Each number is 50 + 12 x the weight over its row's rms, rounded and kept within 0 to 99. Layers, rows and columns count from 0. The size before them is the row's rms in percent of the matrix's.

# layer 3 MLP down, 768x3072, rms 0.0589, rows 614-722, columns 128-191
101:77 38 45 50 63 62 33 57 43 37 50 51 32 66 56 41 47 53 77 69 41 38 66 36 63 52 36 46 39 35 65 66 78 40 54 19 54 65 47 43 65 39 57 62 50 60 65 42 35 51 57 33 44 50 34 60 56 46 40 30 71 47 34 48
097:46 36 51 62 47 52 26 28 62 31 46 57 35 58 49 27 50 63 57 55 64 43 52 51 71 59 41 54 74 58 49 43 55 53 57 59 42 36 64 42 59 77 56 31 44 51 56 53 46 53 70 44 59 56 45 43 52 61 51 30 64 60 53 55
100:41 45 66 59 50 58 60 43 77 55 66 55 61 36 45 23 61 56 58 61 61 65 36 44 69 29 52 70 53 59 47 38 53 86 44 29 65 58 62 50 50 38 29 43 49 60 46 57 52 54 49 57 51 47 40 68 47 62 53 61 56 46 45 61
101:60 61 43 62 55 44 26 69 55 43 42 32 52 31 43 55 75 63 59 61 50 45 50 41 64 52 62 72 43 57 57 36 49 54 59 27 58 39 44 49 62 69 58 60 64 66 52 25 55 49 43 54 47 40 44 40 55 40 48 73 45 78 49 57
100:69 60 52 72 49 53 49 45 36 59 48 40 40 46 41 67 50 39 35 59 47 61 88 53 41 67 69 66 58 41 70 61 46 61 58 55 43 43 49 70 75 52 60 60 36 38 47 44 49 59 43 62 50 58 56 59 41 64 55 63 38 39 71 42
097:56 63 51 36 48 55 40 80 43 61 66 64 57 65 36 50 43 45 22 69 56 41 62 37 57 46 28 50 65 41 49 36 32 38 60 49 71 50 38 38 29 33 43 36 55 47 54 41 48 54 39 63 30 53 61 46 58 76 48 75 49 42 60 45
098:60 41 60 62 38 58 49 52 61 48 54 71 35 53 50 53 55 48 57 37 35 40 47 58 69 59 68 66 41 74 41 53 50 75 58 62 42 95 47 42 42 56 60 68 61 51 61 50 46 72 31 48 25 28 53 84 52 43 58 65 47 41 54 51
099:51 54 42 62 43 58 38 40 25 56 54 54 36 41 51 53 58 32 28 58 55 51 71 50 27 49 57 50 67 53 63 39 35 70 46 48 51 53 63 58 31 43 48 56 84 49 55 29 53 75 50 54 35 43 55 35 69 50 50 55 33 76 53 45
108:42 47 52 29 60 33 51 65 33 66 50 38 39 55 49 44 52 70 70 56 60 62 42 48 54 47 31 57 44 54 31 57 38 64 47 52 50 33 52 36 62 75 44 44 49 69 57 44 40 60 63 49 44 39 37 54 59 47 34 56 45 36 43 49
100:45 32 60 44 56 60 52 33 53 56 54 76 38 35 72 63 52 47 56 41 81 37 55 67 44 61 69 72 56 55 42 57 55 70 45 41 25 43 49 51 55 40 50 54 42 26 66 48 60 43 44 43 51 68 66 33 54 37 46 47 63 38 53 44
099:43 54 70 65 48 60 25 12 48 44 60 30 66 67 44 23 59 36 58 53 37 53 48 61 40 56 74 53 65 40 50 38 71 63 57 49 43 66 45 66 65 57 31 26 60 46 52 63 71 45 37 22 36 38 43 32 62 51 37 53 69 55 48 59
096:44 46 40 57 40 40 39 50 57 45 65 54 49 39 31 50 62 45 39 59 50 35 47 51 47 30 80 38 59 32 34 65 45 54 63 95 64 51 61 34 57 44 60 44 50 56 50 55 46 43 35 40 59 44 44 57 29 45 28 69 57 57 65 41
102:44 51 35 51 59 46 43 40 58 45 48 73 37 57 51 41 32 33 46 73 58 38 41 51 26 57 50 47 66 35 44 42 67 59 37 49 69 55 65 51 30 48 48 49 75 44 60 72 43 28 55 48 20 66 64 44 72 59 34 38 66 51 45 48
100:48 59 50 59 75 27 65 55 50 55 52 80 30 68 48 45 52 54 57 63 56 54 68 58 58 20 42 56 47 64 37 66 60 58 45 40 50 71 64 43 42 64 79 55 57 54 67 53 40 54 51 34 41 34 70 70 53 58 34 80 45 60 51 49
099:30 48 54 78 58 45 54 64 36 45 46 57 49 49 69 82 45 65 32 51 52 35 50 45 57 32 56 46 45 60 45 38 37 48 55 41 61 53 49 59 61 57 64 28 53 58 43 58 49 49 73 48 58 58 38 54 30 47 44 61 60 35 44 54
098:56 47 81 72 54 58 57 39 39 71 52 59 41 39 22 60 56 48 47 50 51 27 21 40 32 42 42 50 54 46 45 69 68 68 53 44 72 56 40 55 22 68 54 43 33 53 56 47 49 64 48 24 53 53 55 32 41 45 61 53 30 35 62 49
147:24 24 71 54 62 61 71 55 38 49 40 37 46 50 37 49 69 63 51 44 43 84 27 49 58 52 43 53 54 63 55 58 60 39 59 64 71 57 65 45 60 67 40 31 41 43 30 48 58 33 56 40 72 52 64 58 44 41 48 37 54 49 62 53
098:54 47 55 51 52 50 44 52 61 49 47 46 40 52 59 58 30 45 49 66 58 56 70 55 55 46 66 55 49 27 44 46 67 37 61 77 54 42 52 54 47 63 53 66 41 44 24 55 42 55 64 56 36 53 51 38 41 30 29 37 36 40 55 59
096:39 47 50 47 37 58 36 42 50 52 14 53 43 65 54 72 41 43 43 59 42 71 53 72 39 53 65 57 52 65 55 49 43 63 63 39 37 76 43 29 49 68 64 34 47 43 66 44 47 83 58 37 27 62 44 40 56 32 62 60 48 29 41 56
098:64 60 41 53 46 39 65 47 32 39 69 48 57 44 42 36 30 35 37 57 42 66 57 57 60 41 52 52 48 33 38 46 55 45 58 40 44 43 53 73 46 25 56 46 38 47 45 28 43 48 54 56 59 77 51 36 37 44 57 55 72 54 48 21
106:63 27 34 44 52 44 50 72 38 49 52 38 52 56 52 36 56 40 38 22 63 08 48 81 64 43 60 40 59 57 33 56 52 45 34 46 21 32 48 62 54 20 58 61 50 35 67 47 83 65 36 43 59 42 65 64 41 43 51 61 28 65 51 57
100:37 33 62 58 26 50 62 70 21 49 35 62 43 38 37 48 65 36 61 48 47 29 39 42 50 63 68 25 43 48 65 55 30 31 44 37 46 60 44 60 54 45 15 47 66 69 45 45 29 53 77 48 56 60 63 49 54 66 38 42 30 61 41 53
099:45 35 55 63 28 61 63 66 55 63 31 43 42 50 41 32 46 49 62 66 52 39 48 44 64 36 30 36 63 51 45 60 56 46 50 56 38 33 52 39 72 51 40 62 31 61 45 48 49 43 33 58 43 56 56 63 53 56 33 45 64 64 43 37
100:63 44 44 34 29 50 58 40 42 65 62 45 57 40 62 72 27 45 39 60 55 45 34 48 51 40 84 37 72 57 62 70 47 62 56 69 38 43 41 34 65 50 53 54 39 41 51 54 58 62 23 56 51 73 47 54 45 40 54 37 40 41 38 54
102:41 71 48 46 61 43 64 65 49 38 42 35 39 66 51 44 47 47 45 44 61 65 44 57 63 64 59 44 89 42 52 62 58 40 45 57 65 44 53 26 55 54 33 41 53 54 40 48 30 40 55 54 61 61 33 55 41 29 35 40 55 49 44 54
101:57 55 67 61 60 54 42 21 61 44 34 58 74 67 19 59 48 34 49 52 54 55 45 57 47 33 63 62 32 61 59 66 50 25 62 57 42 36 42 57 55 45 56 37 56 43 55 49 57 44 41 59 52 71 42 57 74 36 37 59 44 66 66 45
099:35 52 40 37 41 58 44 54 60 48 46 78 43 62 35 24 46 64 32 45 53 35 65 74 63 72 58 32 65 30 51 68 48 52 56 37 53 40 57 42 47 47 60 57 44 48 43 51 66 46 66 53 30 61 69 48 52 44 44 41 44 69 30 32
098:44 44 49 45 35 44 30 43 38 50 43 37 71 61 50 92 64 76 47 55 42 37 53 51 39 44 46 59 62 47 38 50 69 55 71 38 59 64 35 53 47 53 53 56 53 35 74 44 57 48 21 60 57 44 46 66 60 49 59 48 45 26 44 65
098:39 46 47 43 41 44 50 64 34 68 48 57 63 38 62 40 59 43 30 59 43 47 65 31 44 35 45 71 59 54 45 43 45 60 59 50 46 53 46 30 51 54 35 59 54 84 43 53 50 33 45 69 57 55 51 51 51 46 39 55 68 41 48 33
104:34 63 44 29 59 33 61 61 60 58 17 26 66 45 52 43 52 40 59 57 57 55 58 55 40 44 57 73 36 36 71 48 52 47 29 69 61 21 61 32 38 46 59 69 39 39 53 47 64 47 50 39 62 48 57 51 47 64 56 52 46 55 52 40
103:47 41 46 38 61 64 78 57 37 52 38 50 69 74 43 65 41 72 70 50 77 39 39 47 59 45 23 60 47 65 34 38 43 31 56 43 43 57 50 36 60 43 34 30 48 63 39 34 48 53 46 63 60 58 65 51 62 56 47 57 47 63 36 55
098:43 48 64 36 57 69 40 62 54 49 63 50 47 49 45 47 42 53 36 24 44 78 50 43 50 30 26 56 58 43 47 60 35 43 46 34 51 47 59 50 50 46 32 46 49 56 42 42 51 53 41 68 56 33 31 58 58 55 59 24 42 52 49 30
099:23 39 67 46 69 72 51 56 48 53 49 46 48 46 40 57 42 25 45 37 50 39 62 51 43 43 59 52 57 67 37 36 68 43 64 58 28 40 52 40 41 60 49 54 40 17 56 59 48 46 45 63 53 24 41 49 14 36 46 57 25 40 53 65
098:61 44 52 58 79 52 41 75 56 55 57 50 45 45 66 33 43 42 41 41 53 56 67 65 49 35 61 56 48 42 24 46 59 50 60 44 39 63 42 52 62 79 48 47 65 58 52 47 47 46 45 40 53 54 82 59 60 29 56 40 51 53 39 32
101:49 44 53 30 50 39 23 57 46 29 48 42 48 51 56 35 66 58 67 43 63 43 38 36 31 55 66 59 55 39 33 49 48 44 51 32 61 53 45 64 61 61 58 46 59 55 59 43 69 27 38 38 53 68 73 46 37 49 56 57 54 54 33 43
101:23 33 43 39 35 72 71 63 62 45 42 31 42 42 41 51 52 55 36 69 49 34 37 42 49 30 56 71 51 39 40 48 35 54 31 37 46 55 35 53 42 50 62 51 34 48 64 34 82 48 66 42 58 55 75 56 77 50 57 54 50 48 54 62
099:38 46 67 62 50 54 61 61 36 67 46 40 52 57 55 48 47 46 41 40 48 48 47 44 69 56 55 39 47 56 34 45 72 44 60 44 43 50 53 51 71 37 33 47 34 40 59 41 65 52 38 32 36 44 65 63 38 38 37 58 75 55 17 53
101:41 39 56 43 58 39 66 57 53 50 59 56 34 49 45 54 69 54 54 42 45 51 55 53 34 53 54 37 43 49 41 44 63 41 64 52 41 44 44 58 33 58 71 26 28 28 48 61 56 43 42 52 40 41 47 37 39 24 47 23 36 53 37 49
098:32 49 31 65 44 30 46 36 57 68 59 31 37 28 63 46 50 43 71 66 80 62 41 41 70 50 45 44 73 52 49 38 60 20 78 34 65 30 23 29 34 56 51 61 21 36 51 51 49 62 61 70 54 44 60 56 49 47 41 37 52 53 28 63
100:49 72 62 66 60 34 46 41 48 18 63 65 33 47 55 38 40 55 26 35 47 42 38 51 57 52 29 52 69 62 50 55 63 31 41 60 49 62 35 46 69 54 47 51 27 32 46 72 25 40 60 63 54 47 19 61 52 34 60 44 60 41 75 41
098:51 50 58 75 33 59 49 58 52 62 75 57 41 20 53 33 40 46 53 61 45 60 41 29 67 51 26 53 58 35 36 32 46 64 45 47 59 76 59 52 85 45 46 45 41 49 35 52 38 74 44 43 50 72 82 51 52 44 50 45 51 41 47 30
101:41 51 37 54 59 54 40 51 58 48 45 56 55 38 32 44 32 48 47 62 60 42 43 41 39 46 65 37 36 56 48 27 48 53 25 80 53 71 47 70 61 48 47 42 55 53 62 44 35 52 48 68 50 46 35 42 29 46 47 52 41 56 53 64
100:55 52 58 49 45 44 52 74 70 40 60 49 53 43 37 44 18 55 47 42 51 51 22 47 57 49 59 23 70 56 61 53 52 65 23 49 70 48 51 65 61 51 44 42 54 49 60 65 47 35 64 35 29 72 56 56 74 60 18 52 61 67 45 35
100:40 61 39 31 57 17 49 60 48 41 57 39 51 53 52 45 61 46 49 62 41 35 41 41 25 19 54 67 63 42 57 26 49 40 43 57 50 52 27 47 50 45 65 51 48 51 47 41 51 52 47 29 50 59 41 40 41 56 37 84 56 45 48 55
096:73 38 61 46 50 46 49 58 67 36 55 28 59 54 53 44 57 67 42 51 27 61 50 34 63 65 60 59 38 48 28 70 52 53 43 55 68 41 52 56 46 66 45 66 59 62 44 45 59 41 34 69 52 59 51 36 44 42 53 67 53 46 42 49
097:45 61 75 24 40 44 55 51 32 47 40 41 49 36 50 44 42 54 43 71 50 39 38 68 48 49 78 39 38 57 42 58 75 35 58 46 54 64 49 48 46 44 46 52 37 53 44 56 53 50 36 38 64 46 29 72 59 50 51 65 40 45 58 57
097:28 62 33 37 72 33 45 55 58 65 51 45 49 44 57 62 49 56 56 62 37 53 74 56 51 40 48 54 50 34 52 56 44 58 49 51 59 53 51 51 36 43 40 60 44 41 31 39 44 56 53 65 55 51 72 60 52 38 41 30 44 33 50 59
099:43 47 54 49 51 31 49 74 57 74 69 63 57 46 56 63 50 62 46 36 68 54 38 69 31 33 40 57 56 39 75 64 37 74 54 48 58 38 52 50 70 48 53 47 57 51 67 54 57 70 44 66 23 45 48 46 47 56 29 59 36 44 50 56
100:50 39 68 67 62 61 68 57 56 53 23 63 42 47 33 67 42 54 64 41 48 63 24 48 45 74 41 62 66 70 56 34 47 33 41 63 63 63 66 44 40 59 59 59 17 33 42 58 60 49 57 48 50 39 47 47 63 60 67 47 42 71 51 52
098:49 62 64 50 50 53 25 39 44 44 44 44 20 40 39 51 53 50 59 80 50 45 48 38 23 55 62 42 36 45 48 68 49 58 41 45 52 55 46 46 49 29 50 56 67 50 61 43 59 47 66 55 66 49 33 57 44 32 34 47 65 40 46 41
117:48 26 49 38 74 35 36 67 45 38 39 50 61 51 46 60 64 69 62 57 48 67 48 45 57 29 35 67 56 37 63 34 55 32 73 59 48 34 63 69 52 58 48 57 59 55 43 79 43 49 52 56 73 46 56 39 24 39 66 33 51 20 56 51
101:52 60 43 73 42 40 32 63 36 36 74 30 63 52 44 46 71 56 35 28 36 48 49 70 51 49 42 35 35 54 49 34 44 56 52 54 44 66 45 41 31 42 52 42 33 40 54 56 39 47 49 48 37 28 50 53 43 23 58 50 76 47 61 44
101:50 56 20 45 50 50 58 51 61 41 58 56 52 62 36 49 50 40 65 41 38 58 43 74 59 40 44 68 54 72 32 33 52 60 43 50 26 42 66 32 51 34 58 42 51 67 74 65 66 39 47 49 49 67 45 56 36 46 65 53 48 45 73 57
098:49 46 58 51 52 62 43 52 45 57 49 32 42 54 36 46 75 55 53 50 61 44 55 30 57 54 69 65 27 69 39 48 41 61 47 53 61 59 47 59 53 56 59 65 43 74 47 44 55 26 46 67 64 32 57 49 28 50 59 50 61 44 58 70
099:32 55 26 50 62 40 45 52 34 71 70 55 36 64 76 46 47 48 70 48 51 89 33 53 71 31 60 32 54 57 39 49 25 32 56 45 62 74 33 37 55 41 42 62 45 37 51 46 42 33 58 54 30 68 60 38 34 47 38 27 38 45 31 25
101:71 54 54 42 32 35 61 45 27 54 36 56 50 43 44 63 69 38 59 67 49 31 66 66 54 66 52 42 66 42 43 60 49 43 45 54 51 52 56 76 61 49 63 46 81 36 49 56 40 60 43 27 39 51 42 56 66 48 38 48 48 42 58 27
098:53 58 44 49 60 51 62 43 65 57 49 42 33 38 48 43 45 59 39 58 46 44 47 59 38 38 45 50 64 48 61 27 42 43 32 62 57 55 72 63 25 19 52 43 60 65 35 28 62 30 65 44 35 56 46 55 28 57 62 49 52 60 76 58
099:41 40 37 76 39 42 68 52 45 45 48 50 35 36 29 42 60 59 60 38 43 46 54 59 44 35 63 62 69 35 70 44 48 62 43 57 52 47 46 55 68 75 41 39 40 37 41 55 59 25 56 52 49 51 55 59 45 70 58 41 65 65 67 58
100:46 47 68 50 62 65 66 45 68 47 48 35 51 52 48 58 59 37 44 33 37 46 34 43 57 49 28 36 47 48 46 51 57 50 52 49 49 44 46 31 83 27 44 44 60 37 45 45 42 61 54 45 45 77 43 59 46 49 32 38 54 68 61 54
102:45 47 18 49 82 64 58 35 43 51 56 39 27 42 48 38 44 44 45 49 31 49 43 45 29 38 45 50 57 50 60 34 42 54 52 30 56 30 57 58 51 53 63 71 68 51 54 38 51 46 52 28 36 66 36 64 56 57 50 58 42 71 62 43
101:63 38 27 59 49 49 54 42 92 48 59 46 59 50 68 52 27 57 34 64 46 43 46 37 41 57 46 38 35 45 49 29 54 57 47 53 31 41 61 41 68 43 54 54 61 50 52 47 51 50 36 44 35 48 38 52 53 51 49 67 55 33 51 82
098:56 41 45 39 67 45 46 46 31 60 28 66 52 22 38 50 52 21 42 58 32 11 41 37 48 39 43 46 53 71 61 49 49 53 30 50 70 41 69 40 41 46 63 42 59 29 64 34 60 46 38 51 61 42 28 58 38 76 41 58 53 54 43 59
096:57 57 44 48 31 43 47 63 45 53 43 41 44 61 72 48 50 56 33 71 29 25 61 60 53 66 63 63 50 55 69 69 56 44 61 76 22 47 63 62 58 48 53 34 50 47 66 70 55 44 58 50 37 46 59 46 29 60 50 51 48 61 55 45
101:39 47 69 66 54 53 45 49 38 42 56 40 27 44 55 55 53 46 34 34 72 55 58 59 56 41 06 62 34 55 55 50 43 66 56 42 52 49 41 38 53 57 47 51 55 47 43 15 59 16 66 36 58 45 73 43 63 49 63 34 53 62 40 51
100:51 43 45 48 57 52 55 66 64 51 53 82 36 41 42 32 59 48 19 41 40 62 29 53 57 51 37 58 44 59 43 63 39 53 41 60 50 54 42 57 19 60 63 37 28 43 35 50 46 52 57 59 60 55 53 36 56 41 31 48 46 53 38 61
096:30 56 64 52 26 62 26 48 44 38 35 44 51 53 52 43 62 60 50 46 26 73 52 29 47 42 49 44 52 65 50 49 49 64 40 54 53 33 54 42 58 33 60 27 51 37 47 70 52 63 61 32 45 60 47 52 38 51 75 63 42 40 56 53
100:46 37 57 50 41 46 58 54 52 51 66 44 63 63 54 66 54 56 52 29 34 56 56 56 60 60 51 21 40 43 50 24 50 40 56 35 43 59 48 59 35 40 59 47 62 62 59 48 65 39 58 39 56 57 47 38 52 34 52 55 49 74 30 43
099:30 62 48 42 38 35 48 63 60 48 68 49 69 58 58 55 70 47 53 72 54 50 60 52 33 34 41 47 34 40 50 51 60 49 55 77 47 62 52 51 36 54 36 40 51 34 52 41 61 46 67 53 47 52 53 70 70 57 49 24 48 36 53 46
099:53 62 51 40 57 56 32 72 53 30 42 51 35 61 53 67 48 27 43 65 54 56 48 60 37 45 52 44 47 61 21 55 59 52 41 57 51 41 43 47 73 61 54 51 24 36 56 38 48 63 49 57 60 65 62 54 37 42 55 51 54 53 72 73
096:40 48 61 41 41 34 44 44 45 51 61 32 53 48 27 37 60 55 45 37 27 63 39 67 40 42 36 60 47 43 40 66 35 42 55 53 47 32 73 58 52 43 48 50 62 51 37 52 26 71 44 47 33 50 68 46 38 51 60 54 35 46 50 54
097:64 64 47 47 47 61 43 50 44 79 39 43 62 37 58 81 47 43 73 49 44 38 66 48 41 44 68 58 48 37 32 44 37 77 66 47 65 47 67 51 18 40 60 34 52 38 49 44 61 51 03 52 35 36 55 51 60 48 52 62 34 48 42 57
096:37 36 33 49 59 55 34 39 59 34 57 49 65 30 49 34 21 56 40 56 45 51 47 68 44 36 41 53 38 60 60 49 61 57 32 54 44 57 59 57 57 63 28 34 59 54 61 51 53 50 51 56 42 66 62 40 67 37 51 36 46 50 48 36
097:47 43 34 48 46 43 63 47 25 60 60 49 46 70 42 48 61 73 40 51 65 66 57 44 45 55 44 44 34 64 68 48 46 35 65 41 38 46 42 39 37 50 59 32 51 55 56 38 26 50 65 43 50 46 42 51 53 43 54 42 40 59 45 39
099:51 61 53 60 55 36 49 67 45 41 47 43 51 81 60 50 58 47 46 71 35 49 39 51 51 34 47 63 52 37 41 38 47 55 49 45 32 39 49 60 59 65 32 28 53 42 57 48 32 34 47 17 59 59 69 61 44 50 61 60 57 57 36 46
099:52 46 38 59 55 60 29 41 74 65 52 50 45 69 49 44 51 62 46 61 55 50 52 38 64 36 54 77 61 55 46 44 34 37 85 44 40 41 73 45 46 52 27 42 50 65 21 37 50 64 59 60 42 55 64 58 53 23 51 37 55 54 52 69
099:32 58 43 57 33 54 43 57 53 50 61 37 31 27 48 70 50 41 71 62 54 56 80 42 48 66 35 43 57 64 42 53 41 58 58 65 31 84 51 47 34 68 65 54 61 55 48 48 51 57 52 51 51 41 47 45 49 56 44 41 49 32 36 74
097:61 58 46 56 65 30 53 35 44 46 55 63 37 56 58 30 48 19 41 51 51 39 74 29 60 53 54 65 40 42 58 47 64 67 70 42 54 54 43 53 46 44 45 47 47 55 74 48 50 51 31 44 59 59 32 53 64 44 40 40 43 49 36 44
101:65 59 53 65 60 61 59 61 54 51 72 39 32 53 30 54 62 61 47 59 40 66 63 47 64 24 45 51 42 39 40 66 73 62 31 46 44 56 41 38 66 35 69 45 36 43 46 32 47 46 62 46 58 66 81 65 47 52 57 57 75 58 74 67
100:60 63 42 56 38 56 51 25 50 53 34 74 47 42 51 41 33 70 62 63 61 45 59 67 26 47 59 70 34 49 60 40 33 48 41 39 66 58 40 49 29 34 65 44 49 48 45 44 47 44 53 45 48 61 66 56 77 65 43 51 52 60 27 47
101:51 42 59 58 41 54 61 32 55 39 58 53 62 65 40 67 40 46 38 46 47 43 69 56 71 48 54 54 46 52 27 30 55 58 50 31 45 53 73 55 56 51 24 71 43 54 39 58 36 51 42 61 46 48 30 65 42 68 84 31 54 51 41 41
100:51 49 52 65 62 56 51 34 55 65 26 64 47 53 39 69 42 40 63 64 40 49 66 44 59 62 53 44 54 53 50 51 52 36 41 69 61 44 70 47 48 50 28 49 47 51 46 33 61 63 50 75 50 37 67 48 53 39 45 23 41 39 55 54
096:44 72 56 68 57 49 52 40 26 61 32 73 77 52 61 62 60 58 44 65 63 51 51 50 41 45 63 56 60 84 43 29 48 48 40 71 44 50 48 40 43 41 55 58 44 58 40 72 38 61 58 46 54 66 50 37 78 50 40 29 76 43 54 33
099:23 56 40 71 61 26 38 62 46 41 47 51 46 60 41 44 35 57 56 59 47 48 56 44 25 60 45 41 43 23 50 52 65 46 67 66 37 50 65 38 34 61 59 55 45 52 49 52 53 50 41 64 51 49 46 79 67 33 52 61 54 41 60 50
098:54 78 59 44 41 54 26 50 44 49 55 55 58 39 59 28 39 53 60 51 64 36 75 35 46 28 72 43 63 47 63 15 44 47 57 29 48 47 23 66 43 37 46 50 49 35 40 34 47 50 54 44 60 64 74 60 35 44 48 62 57 50 37 67
101:44 62 51 43 58 50 52 58 56 30 51 41 51 46 48 47 63 59 49 60 52 33 52 40 44 28 47 24 54 55 24 46 32 62 51 50 65 59 69 71 42 61 37 40 63 21 47 46 51 33 42 61 40 54 51 42 48 61 71 33 50 56 48 45
102:43 41 33 73 36 65 39 41 62 57 45 37 46 52 51 45 60 58 52 48 16 40 48 55 56 60 51 46 56 42 68 58 47 49 59 33 63 63 67 63 45 47 41 35 51 58 47 66 43 46 46 27 67 56 36 40 73 32 50 60 51 83 30 44
100:67 42 49 68 62 54 35 47 50 31 57 42 27 62 78 62 40 72 47 48 61 62 40 61 51 39 46 54 51 61 49 45 57 36 50 37 67 44 55 37 63 27 46 55 70 64 58 51 60 70 57 59 48 38 47 48 54 61 41 64 38 46 52 53
098:34 64 63 53 79 39 49 69 27 43 44 33 37 55 49 29 38 63 52 53 73 48 15 72 60 34 54 57 51 72 61 46 61 59 37 45 43 47 54 39 37 48 54 24 29 51 76 62 68 50 37 74 57 44 46 51 49 51 59 57 21 58 52 65
097:45 53 52 56 49 41 76 51 62 41 30 67 42 49 48 59 53 54 67 25 50 60 47 57 63 41 64 43 38 42 55 56 32 41 67 27 58 52 60 39 39 44 31 62 45 64 35 44 41 58 28 34 73 56 51 61 21 58 42 35 35 74 52 55
096:46 44 43 46 49 48 77 54 54 68 39 42 42 55 49 41 54 47 41 46 36 50 51 38 59 69 30 48 56 53 45 55 44 75 62 40 37 51 36 39 54 44 67 53 62 60 74 49 73 26 49 44 54 47 43 44 39 37 30 71 48 81 44 59
100:70 41 34 55 58 44 40 22 32 60 66 49 57 36 63 47 42 54 46 42 49 43 62 45 59 55 65 45 53 43 41 59 56 58 54 38 50 40 64 41 56 39 47 66 57 33 71 59 59 51 67 31 53 80 47 56 66 46 63 35 51 39 44 21
097:54 75 69 73 44 28 55 45 28 49 52 48 68 42 54 58 39 28 44 35 41 54 57 46 42 31 45 31 41 35 52 62 62 34 30 31 69 78 41 60 33 53 65 46 70 49 40 47 66 32 57 62 50 43 48 60 67 51 56 44 40 46 57 37
099:54 42 46 39 63 34 32 47 34 57 53 57 73 68 46 82 52 53 40 29 60 58 59 52 39 42 43 41 38 41 38 48 52 54 59 38 69 69 32 57 51 56 55 36 58 50 59 45 52 38 50 53 44 54 62 50 64 45 32 56 72 43 46 43
097:29 60 64 42 49 43 53 60 38 28 47 54 59 48 49 63 40 47 33 42 38 51 36 61 68 56 24 34 58 16 54 47 47 53 52 64 41 37 50 52 41 58 64 46 42 45 44 43 72 50 50 69 54 17 45 49 59 37 60 73 56 45 83 47
101:53 45 32 64 40 68 56 48 42 54 30 44 53 43 38 42 47 48 46 59 53 30 42 64 55 56 53 38 30 50 34 45 53 39 45 61 43 39 53 32 57 57 51 47 46 55 46 41 48 56 87 52 70 37 63 60 79 42 37 48 31 43 54 86
103:50 61 45 36 71 35 42 37 45 56 48 44 63 39 64 45 39 41 44 37 42 38 60 63 47 50 54 45 54 71 66 25 56 69 42 47 61 65 47 41 69 33 57 73 58 58 72 52 51 42 18 43 63 48 46 31 42 48 35 54 44 58 40 38
100:47 33 58 63 47 52 62 61 41 40 60 60 46 56 22 61 65 39 53 62 32 66 51 42 37 41 48 62 42 62 54 56 58 41 38 32 59 56 38 36 31 67 59 24 34 58 42 44 56 40 59 50 59 45 54 54 49 66 57 46 59 72 54 50
099:37 56 55 51 53 43 56 57 47 54 67 42 30 64 63 47 61 59 57 35 43 37 27 47 09 63 48 56 43 35 52 62 43 46 51 36 22 56 45 67 46 43 45 50 69 43 48 44 50 64 47 67 28 78 45 73 35 60 51 65 58 67 48 20
097:81 41 52 52 49 40 54 55 54 64 52 37 52 36 42 52 57 38 48 52 40 75 61 71 47 41 44 62 74 45 49 44 45 49 48 67 47 26 35 30 58 31 54 42 37 55 47 51 45 75 31 42 37 46 50 69 64 63 62 64 43 19 57 52
097:35 65 74 29 60 42 38 42 49 60 62 46 32 46 39 56 50 41 52 46 57 34 47 56 77 60 55 54 42 47 47 28 75 43 37 43 33 39 43 50 29 50 41 17 19 57 40 36 57 56 40 57 37 37 36 43 48 38 41 39 34 70 21 43
096:56 60 52 48 48 50 55 53 53 57 55 56 65 53 69 38 45 46 56 38 64 40 29 64 58 63 49 53 88 60 64 56 51 21 50 64 46 47 57 55 31 46 45 50 47 57 35 66 52 36 30 40 68 42 50 63 36 47 48 41 45 39 57 58
096:48 49 57 58 23 69 47 44 57 57 53 54 65 57 46 39 32 48 62 45 41 54 47 43 48 45 63 33 26 45 54 64 44 31 53 65 53 50 63 49 56 50 50 42 46 57 48 39 37 40 57 37 56 48 34 59 63 50 56 41 36 43 62 39
099:54 40 56 59 57 48 33 47 48 65 52 58 32 40 35 61 61 65 37 85 46 53 74 39 37 65 47 44 52 45 46 50 51 27 83 52 33 50 49 70 55 41 55 51 46 59 45 43 62 58 51 13 23 22 62 37 46 76 40 44 51 60 42 84
096:40 31 38 60 51 61 63 51 72 48 33 38 53 50 52 54 63 54 57 51 61 29 43 53 45 41 41 38 28 56 37 73 50 46 33 55 49 45 77 42 49 50 45 55 69 56 57 38 51 61 40 62 45 53 32 25 50 42 49 61 69 45 34 53
101:61 47 48 59 60 46 50 53 42 41 56 57 51 52 60 57 50 64 66 46 54 44 50 63 78 41 44 59 38 43 56 50 48 45 39 40 54 51 61 48 78 62 53 39 52 38 48 65 31 30 52 68 39 59 51 35 51 56 47 42 48 43 38 69
097:62 69 49 65 48 47 44 35 62 30 48 63 49 66 48 35 53 52 29 37 27 61 65 23 42 44 49 53 48 55 61 39 34 38 61 34 68 40 52 31 64 52 30 77 41 36 40 31 43 20 51 63 54 52 43 36 64 63 41 52 64 39 59 40
099:47 41 50 58 61 55 47 55 54 65 64 73 56 54 37 60 53 35 37 30 57 40 70 16 57 42 34 38 62 57 71 43 44 43 34 43 51 57 31 71 46 42 38 33 51 77 32 57 63 23 62 51 33 46 39 52 33 57 37 63 63 60 51 61
100:48 61 57 49 44 66 38 54 55 50 63 50 51 50 39 51 51 58 64 59 38 43 22 49 36 46 65 39 60 66 53 59 47 50 50 34 71 46 38 26 35 38 64 43 59 38 52 35 57 53 69 59 56 41 41 42 62 57 27 44 55 42 37 42
099:32 46 51 47 44 55 55 45 58 52 47 48 44 42 30 64 61 64 56 45 66 59 39 40 52 60 49 56 45 35 45 67 47 65 61 27 58 51 41 35 32 51 42 35 57 46 37 59 79 64 52 66 69 54 61 54 24 22 25 57 41 42 38 45